Weights of a small GPT-style language model, trained from scratch on English Wikipedia.
Architecture: rotary positions, no biases in attention or MLP, untied embeddings, attention and MLP in parallel.
Training: a variant of SOAP for these matrices, 4587 steps.
Each number is 500 + 25 x the weight over its row's rms, rounded and kept within 0 to 999. Layers, rows and columns count from 0. Numbers have three digits each. The size before them is the row's rms in percent of the matrix's.

# layer 4 MLP down (transposed), 256x64, rms 0.346, rows 189-255, columns 0-63
084:438542520475501519460483491510490478492515504474533466474510515517493524529431484480541484516493478492536498495483454524506491511472534496498516524481481542503497489449500488458505477530508484
103:517495500545475517508476513512508518503479509477458531493547482457493507450488511481521495507544509504505510505490543473501512478507489516492498484518495522547478555567518500504449516448512493
081:498466500488474497516500494516486508522485460491486466507515500475481571510462519492496502522515497491459504495514531534508456493492553490447509552517497464529523499470486466458492523511486456
124:464465485494520479556513504482427491455554492510508524489529506531526557476504509510510496473500528510526499530503502490468451503511526493515513526517466471475531460489512497493488509503485494
083:472459481503503512513515515479505500524488511507514490499489544510502519483505490538480511478465511445480447496526471542503478533513482520475498513498496507462466536452476500485520426491519458
128:485516510518457495474494485525429526510506529478510510484530530480491512513469459506523525479481550524550469508525501507555522519481501442482488464501501495509528509513499465507492533490477498
093:500549539487505473515489469495501483504437469491503514481507492576504496449539486492518507528432502491516498483506478477514493515542513481526488510481499469524472470479521512523524503497507527
117:516492514479491543476504519498492537525474488523555489483510474514505484468492489536486506456505498496457506519537486509535488464532478552480485505432486489493491481527465541512514488498461469
094:492464453488518504518472489519468496493501517502481478490497585491483484515487477493503560466440464499504505461517486503498478474488517479506524507510521480500525450505526530505480513548501484
111:509474492508543482486524494517452481495510517530481535500512511497506483466454488531490482519504538487450504537546489506517471511455486530482524499484496540526547500459499524536460515489466497
095:483496561548489475498483489522475545494518479493559517520492503498486486477551509432487523514440529500483510483480476492470488486503491525519511488527525504473497544524526495500510485504479486
114:539448489521479494525525460490483500504444535477505493467468493501481498495513507502532463528523512476552509493509508581525513512504495499544500479513488524519534471526504483485527518494483522
106:509522539470495488493517476487554518503504520489502480476523536490548464511508439471497523509473532493520492536484486534540485510530512496499450477482486490472497472501548525520516459523483522
122:497523494514497478540523466483487534526476474537509553483493504487505478454499515492501486517479485479481529485563508503454465499491476509498505560505471540522478540491491515458485495474483534
093:460519504494534506492502549445482469507467495521511469519474535534528479525555489505535477512489483478451489519518489479493513466499528495475535472494468513487492492471494529538502477547502513
117:493494494499515479534480490512496529504505496494514474501509505467505529500480475552523493508464445540507517490511503489507491532534525464481485520505458419519534510517523551463484479509542492
082:551475508523490524512505491510490486536480568510523474567465504519486515518476457506530509521488490486493485506489519536487477497476487511512484500465488471452526452471467521486500462498514490
126:464530460544507510466503498484492518502513547501478495500532476477485466475529522496546487510496491540551522466521529455461498504495499503517497551521504502441519529481517512497494495481489539
106:490522501482482481479454501511505530526521467484489501492505515487488478514530464539511526475480506528512498490474475490534417516448512494476455454506503508497488515554510541514466492514493484
094:491512489548492465461464520525480484496532426488485504504489471462470513496515496490505486451561514519499505509452529490483475521495486494548503502476538478511495496523489526485518514490508542
128:478493496454518539500515482483520531495531527487503461488505509550496563495543517481514451506518466510496491527478494483521479498501480482488456513509492452481485482546523492492440492485520518
117:494499502475561454479484486489493502494520492492499491488551471495492563499538508468462512510537514465513532479501566505486529496536519491483483487536487447520502509469511493501487466496484492
076:504551483504501518536493501510531484503511492504493501477485519538470478486474521491483491478534542498482487582498462514492489485479513536522541481478549449507516507552517482517489496498530476
099:525488506485553459477501471504512484503522515480520527531485494472508503524499505466532538483522468506469481507487479522540506500475475481477500494479499492439556559520535494504472468541506493
104:477498519509473478479512519544499527460528470557473514474495474513472481489461478483508463504525481493515489466531510482500496499529501534509491501483483550484539521480499540500525487445526454
109:505541522493495491525486469507519486477490481422523515527511448491527501460517498490498455488517480464517509513512524469518534530517471522518508491499561524461467492495463525483492471503499489
076:527490515474510508464512520489478514480504511460476525489478530538490521502473515478506468462483497495516460516474504508503530532527534505540474531540498541503482479507499481530519531507529417
111:500512493486528487477508443508478496464470496494530488464522510524556552491500514465494529533478548514513535505527510506480500562487517519516502519481480511485525468505507470506464489474522457
086:498493487460536512487511490496479477543473506505482496491449451479503500477502481514462485529490493441511494514455459508504515501539508553504502515478537484486474547495492524489536484507481551
113:505466494527509486462510521504478493534498500490542505496498482505514446521529511497476531462542477498503520490483547500545543485478457526499480449501504482554478478481483503532514471474468522
081:498509489509524490483513485492491510502484502505545514543515504536495520521488502525487504460479499512419502503523528562471508495498516516532548564492509501489491468498496457526479533454499497
078:503548485529525498448490469510488535516473490506499490503506478538545513551489472475456500474476526520500509450502488526546487485503478486460471494515477498536461483542503521528481502514502480
087:488524451544539504488501494525477499507500513504490522513515484484499500519510500478540495496522481542510503462521475535501511505512524492534471497501526463525519474511570519449524564500455496
088:458501490516549499456464526444489515490455506470479491490522492517485476516505535512436497461463495506513525464515549466531511531494480475514487512508519483488491523479528521524512512514518500
084:520556505477542525520507554491521508491474490526508491496489506511534521503477487528486519547479511500487552507488501492511476504462516483554485475471484528530529532550516488532477483467469492
099:511570476507512502526472526484506474504511538478497502510497521531518544539491522509532565543537515469501482515505504507525488508494526525482495461517473500502490514488495559507509503476554516
092:514499492440562451498506508504539473515480483500526496544479501515500452528484508479495507519511518451495479505510471490466471558490504508519537503499549508519505491501537466500501519502478471
115:498506497472483559487456463506492506485506543503482487440478499461524530498443487481515490466489508477499491492503511490480501539473549537500510535498518498466526513477513508535529459495512470
092:463488498523573506520526477504499484533478443491517517478502486513491493516540488534518464490524524467532478502549488511517478500450521511495548505549503489525509495485484497478526485465494513
098:503475509526537502505489539561468501525521527502501500507497524472516494557488479490538504466505487494473489477454478533490536488454494515545495528477496471503531497518483491484535535514545530
140:513515490537480514436542479476476506504464536481494469471531484530458520495505489502522533475501523463488492468520490450476513511562503470540483511474500506503519482533474487497481533500503489
108:512491492517480576528457479503496484490486512486475519465482521510498544495494500555530490521477544484494491497510488553520477494500519476458525479514524511503453539490497498506477467505481453
075:498484541486513500531476496539503505524487510485513505513493525496524481535464525512541480477526528519546493516545500544488511447473504481470504453438484459497472497511506515490513454507498524
121:489494536519489477485508483485490495500575485475481501480514513533536503466505444471527500524493495524495492488520529502496521530479498451493479523538464500557550531493485451503507500482483494
079:488485528522544501520500487511555503513515472469477568490508509443466519484521498510500502480539493460467488538468504491538499524518473507511535512516475493515481465513482529489452472494499513
109:502520505529470560505485484522486513474480555460514536472492560486501523500541492536507543524523490500521489482534490457521511480457495496528474512492494477479514486465513487493487457482519504
081:527518500508528488562499516507463552510506524517511523486540499546531519534487520498520510459541543522538507514508467529498496517478480479515519507498527518498501445529480542498513500523486532
105:492483503538482527510469460460508509505478515483508458561498523521494507486501496501418480533489477461529480528503486538512501480493473524478519495536499496468508477512504483481528544467514514
112:503500519473523515528505501481479496515475515456484525544487535497523536559475529450494493505518491498491490466484509489502516508470477545493516515488481512468502467504497439522549512560495518
080:525495498487518535488482489540514486494475500515493491491486515508531479520477475480471446510560512472516551520484515502501477456494549487541461497482514548486487471505495569503494515480497505
092:506472514509491525525499551488480513489456472507505526519473455521508460531453491466490511490485506490478540473466498511433522469436505485489505527501530514536489494486483514486464502509484499
094:495462504556517489509509485473454490507537478507503504480459471488482511504470486531504469509532482488478521499528504531479482485478512491509491531563522474520500452508516482475502543559500541
108:544488527461531466495475553548506479534516505514487484485531534510505512518511478510484505542515498519490493493501497463504499442491507480495476492511515491559522527491453497462466497470539516
117:489513487469502481489507482493479502506559536491491497511531493469548513456536494485502546494517528504514509484478460488537554489496470527515437505516478510488498511508495473464488466484447520
080:492481484488476511518485509478481488473514483517542513492503486552506467565463488505510460468442503523487514496535515509504509471483519515544524496465505541501480481503454466525487524523476467
116:508499469513505496471491498537517518488500523520508495500460511504494471545473510472452499478503497435503507498454528473511487526472503474493453510506523560461479521529495500536523471499550517
103:511484507488485485567494513517493512509447504496452531495478540521504523528518517486483467489501486463522514528508504489557520537450526483505523542502504513500480499493539476492524495546539512
076:528520482500504496520491495528506507483497534489482471519452501483467456488510483526520497504503486481506465485514506504483534478523485439501459470453418490523489455471530507488505502526518530
083:530493457516498524455520501478479481509459507483504495509474506511504487507524442481545535510555445496446501544508475493495498481476510514479544477513508508479500544508459478477499482507501513
105:495499502503494468518521540529491532529510510523514468534493499481495491505492501498464510451539499489490539523479467466506447449557493519517554508495530538514512539508483512472483503500475467
077:530477471483509489476469517495468463473480466484533527482541554508451482506490515471471506500506502516438459484507520496454511484520495483504504479489504510519501465490516486485480514491434469
105:472501445496502512497514512498502512494480534515521470504564494520497507489528502485520491510449450502494463517483507529494556447504478535470502522533498469500483501494523471513487524468513444
090:497486494510516526496502529467499526465532523491494493486470535507523530480449500454545467511453465546512486535496480529486458499504507503492470518473531517528458505515515495549516517501514466
099:468472550480487468494528483475494504486484490532515509475513513487485486468500488505459451477530496440521488500514539523477449484501513525465509507487519428492497496485513506465508461509506468
093:526509518499495496481471524447517536555547500491535451466510527495439509512531495493499496530518471503485536521466500474535494512459511471482470485499480496493514501476498473473512546480505495
103:530529539469479482522492511451494509497541489507488532513542498517536492521468533570537503497480461507500442499495508515490498518462484507520522495510509507485503462498475523534521494485449501
109:493522528533494497501480503506469475489515499497533496489512452475524504513490464522517494503497501485465472454466489508449533508481498502492460590479470531550513528491473490498517491491521527
# layer 4 MLP up, 256x64, rms 0.223, rows 190-255, columns 0-63
098:500510515462524515479452496499455465515512540508477523493496503506486507496504494472542457554470458498488501535477485531484511495510508548511481530476500478521543507515516553528466476505531477
082:528527522477499528453520518482518475506527505534501488527503476465521475464506524467527470531517515468527526539509503513523516494497490526560472474488552504481503540515499450520492524515478521
086:475463485495474509568511496476466496437536498507511529492517530531522501520478479481463478476454502510552501554509490489473452485496524508509519515536473513491488495500468501483508518503517481
107:532525529496482495473481478540497479523523494450507506491525480483460456537468485491540490518474492510535514515475510433496495505498514487499481482480497508526564495518476470502464537481526524
103:533530517483479471487480472490447525480529516510515501520516480487477501463463458523538488501503505492515495532561454497543492514479541482532480503515503496461490499505462494500486500520437493
087:530514468537489504494530475466528511528481521485505439480495505531510479510513454520536488524490480534510487514518466501486479448482530486513479506493505508531510485577500457480499511515469521
109:477469498499533518499496467514454511495504505496488528502523485518489495500539504546483436515498488511470499522511491504511540560511559502517506521517504539506467520439484498514506491543504457
116:530514541485504465507514527484530521508498514502505489513523469514538512519499507497500488498515549484483554511494510492530542487489476506484484522461516565450486553485446481509485511471462497
111:483532510476522501487511456505496504456503492494479497482505537498515548524486515504508445466532453453533508510467502515468520509552518476535495530455494504480464500504529482479530518534506493
104:537452439498505514497547496502494472477513521491492457491498474479507504495465502517507461462525493536507459531492553503494498499521507483491473509524493509557503466499523490510443537479509481
112:493503533534537552504523444532450514519472499478495529511487513482498514506526515457486464488467494488534501512512444555509550494514546492492496480475497511512496463512488484495511471487505502
106:463514489504548455503528460493505479461514513481521492517515561483517530503508496505446495465556522475494523495516537540503494521524482468473486525465497479532504493503536497463506512488512524
105:509519497535510524463533494469486530493476483470492510545526512501531479502547492495513518503509490464461564482482489487482498509504505518487500510502455533471499521538478447503497473487430506
116:527504495491511486503490465527514542510517493492504559489501499466474551491461495512485516526520515576530502482436522524509484502463513509535471533520495491539511540502511484506496495504531517
113:473481508547514531478493487456467507505514483506510481520526461491528486523520511524551542491493458512474502471514495502466511485488499526542510497494498520566506471510527497504510514486434460
093:491506481484491462482506508487481525448507457487464504494483515487540506471508508462500529518507465525495527509506480465480535536500524486524504538488533510548497520555547470495547511525475484
096:512493493537474497523524503503483530516498510522536505491545438474518510526500488505510535540493537521495532452490494445486458513460459491496498544501499519512522531501470494530460511469497510
105:473497496498467539488478492486424529509495538503486502487517470510557491525480484521529500472459539527503454483533491479519468522445461526490508514513524477495505491502486478504511475529504492
099:477539516504481525555495463485502511504486536567477503484527551515501518529473459505512529513510482465517495504482498525461497498495469509514525498499486527491535490525470520484569474496523498
107:521505488466424490504487513463531486507508500459529513552508499517537499504532473495518515554472505503509535501467491517534498528503460502453491508507509510486469517539471462504460518509490505
099:457483472499528500512515483464520529482483500528475505499465533476504529494512480488492477456514508484518531471546556556487527460516495555478474514493485529497506520455487470477505493511516482
075:495443518491535472492522509514479501509463486514505523549502497492476529528532481502473522560491471519502542427493528495499495501478468507461477523521500548494476502471482502512495529481490524
103:491550532499485514510494499507485494539480517485478494485542520513487475499505519494530528555483482479451468522503519459492505489533521552554491476532453520460517507507464462510520504505492512
097:498510482534511460490500540492535485499520498555497477505502473462529524498486491496501505494485475497463500515519571488525517508543515502555519512503477490498515489520491489521438531437486505
098:501472442530497500509529469517485488498477489477497488486516507523535472530480456504490434508505449523550482523515506547529517530466519508520496469516520550518515482491501496511487469505472493
095:483475467500468497552494499500521513535507467544482463455505479487515482502513474486505543526506529510518548450495474482506473482481449509455521489492480531522490518480504485493479508505501559
098:529500494513487478465480497491496543495457544505491458547509528560488537491503488469463474509472533472491506491514556514499449502464486507501462477504474507519531459496507506515491496520499520
096:482505534516506453510479501495516512528534505510479492508520544535506484542485488488535524447524504496522451469501521504494549502505464509479480481482489525502523482430501458510465504520531477
110:475484483507481534550458435513531486538507497473468470437528539503500494486496502504488519540510493523476510490439507522526507490477530528484493501504521496513524496493492494517498439509509509
107:452484525529464503505504476502505440470517491466473490443473540512471484449479491477487519526503526506550475537513458471529522511477510489479528454491506504494514518507509515522510495503505512
096:482510499475502487522506531491521474513524506526504500493497462471476488473543543516511499490559481480480519520475512482497503513527502485572524505498483476457531511450515447469518476467488529
112:515485536508492478534498509524545479511491502494507523505517502501530497472505505522451551492468532478509517492448505444478467491467486487495485483505469523485497531482459522567497471495529528
085:524465504542487515482545496502516455485501503545547489476505480521510491466501487492477536535511489477495463549507486530456479485473480494494474498491487496548533489552508533471464514487502518
087:434496512476527527517527461510460513510524490464466508483482481508484518485497525488511487491421483516521481544540496488477496473507507525479524505487504486528502486479499522501486542519441478
100:462442490499533526505551499483522476479516471499515482497498466512518488500529523498504525529450503537476530472493498501564527446487524517481512496508481504525547492456486509531519504490507488
090:475482535557523466496492534484492500544544496493511515469523490454542512484536479444500459471511495499457536535510500517509501500504519490516473516503487484559494487499471478513503505506536505
104:492477532485488507521496481521519502498502525539487487458508570511480502490545481494474500479521517484480468476560497490520469497501499539498516509488478507482521524465496458449530453514544491
097:484514518535467431506473533472484473528524539521447513509511485474533533508469526493511568495499517533487511519503498498485499531471480477485484509531475482503495478505451492489487513530502522
092:504488481465494516470506472457449501510549510508511481494521477520483481523518488498530523487491460543507487564500464478494496513481488485534477521549516467550494481514469515508493508513483447
115:479456506553537527519512500513528505490452532461495437507485529519527502502519483510493500503496485523513426494512523511464496510511512513525484504510466484535472448523496490478503502499519461
104:508533497514509463445492470536506497494466523526521467506502546495502545479491511461489491537436488450474495502545523511493508488525512457504494505508526473463474494485508480497479497492524460
081:501531486534495485490539488515544500500491484502543490498493480541519496506511488462468550521506500430462508486463483465511488512563464503511490547530522516477529488470502473507488505492501483
105:476525533479506497463477444520502539503517510455463526527496523482498512498496485473524501518525523509459499488501462496482516553498503491499477537500464476494554530512485459505462536516481535
082:510504418505490483492498553498503503483529505500500482508476495532532509503482478476500503538505507540526481479507467497511551490459536492516478498484537494492561483459497474491543523470504513
094:465481522519491489541514516495434501506554509509507489536531489544523534514512536502508466473542541510510486529489519490479492519506473482485471511490477535495480494502473514510488517566468526
119:493511514491519495469485502511559440512503516492507525514485496456470456452540508497492488543506468491492463511506546480508495501496531513506509500505466487508494564523549488511491507452523515
102:511471479545519463467548520500467478471484526516503482494476477514519513504521471496446501490478465523481479474559514503494508478475502446498471517509518527498550493505511481542520472527519512
101:464519530470487513512469531502513453519499545507540529541489507497516511506493475487514514522475493492453528513481468509511480527480496507531519522458480483444489514510470468491545493494518561
101:472499507467452481504492535483511502530503497506499499541524498483491509495496492500481574526507449546497510494473426478535522536465474514468523489484493506528488521520507489514459474517494504
080:505496465497501487481534496519504460482511511525525470432516484502490522483511512530500449555497475487506455521495508524508492477509483486518476510487494481490554492502535503547519521536563497
084:474530518503526508498476506546510535507479512515486483496508543466522501517542493484451480511465429446466480499530467491513537500515493489520527453508505537495496495490507509531494465526489514
100:486502491550467502474486495493457531510495514481488487508493504499557486504469547517534507500501463530538531492515473513449489517528516468514487512526512465499525487551495457486468466499486540
083:500511553506507471541488489496481511522530501488508510534526487464538505476524507516528561480521507505501485496482466507538571508497517524466500518531489521500517530497456490528497475474452527
103:451507535503510509486513490511534505513502522487454488506487521490516492430540509493487528523533510487522490512463503479501473529503477495466503506542501424503491525489562513499489468502514534
114:516488523514492575462498470519515499494506512529498512495505537485489547538529498482497494532535471472505476522453506491500490544520447504497469478493484503463507503492465482514515464503540542
101:502512468532522490517513511464538501494502522488498514519521512497482543438498485548420464487521502531523508520457500532535489491473458491475504503535491508501473483488460494482517490493515528
095:474539512480485508505522502478488480529501509501507549495524507505528558543452508499481489492471497527505507490499495521484447563482473505472546517515511495526474537527476491501462525468497538
092:477512473485521485562473546515533526520510478526543496506489488496478517493496558499458468460491528491567472486504528515512504515519499540492473552497515509490500487469537502494489494496497503
113:502473483497506500486480483526519523524532504479476508503513585498495543474499491430472528533508481546475503517500473474522495503500504506470502508461466508554525488507485491487468485531503478
080:464515561501510493496494487508507535475512531517458486487491494518499528494519522528543493492487500494489508519472485479494464504474476475489508508493512426472517592497521498472480483511489529
092:512509497517495460523486549489482491471505509521496476518513522515505488505531489498513511532440515449498506495488465504559517465498459471469536514528535504484467468510520483512456524480500548
089:478474505494504478494466535485459503464500500489518520518534477543507492508508508525537492517513530506546536514485495443457474531514477484507496559499509473505504531512504514511429465495483514
098:482508537487463535496541434469512532501503481519505492460502545507503475512504504465515499511485508511488504492444497535471511493573496511476509490468442508532492511500512481480503491517465510
116:474505508499507480492534486509452503471463516513476451488550498538527479509482498530549503452475504496520496494497516455484457474512511498537491506553527480502507502461520511538499475523479468
098:479535488517510517566541474490501533500535482513493513472493497489541490490553485466476508488474516525501485504530477479513459441485530486482503504504503545516519529473498480503511465543476476
088:530514505513494515517519490484448530472503519494514492504493504485498524515509477493536490494470501516423479470516476547468515469464487510522496506488460543583524502503468496525519492507514505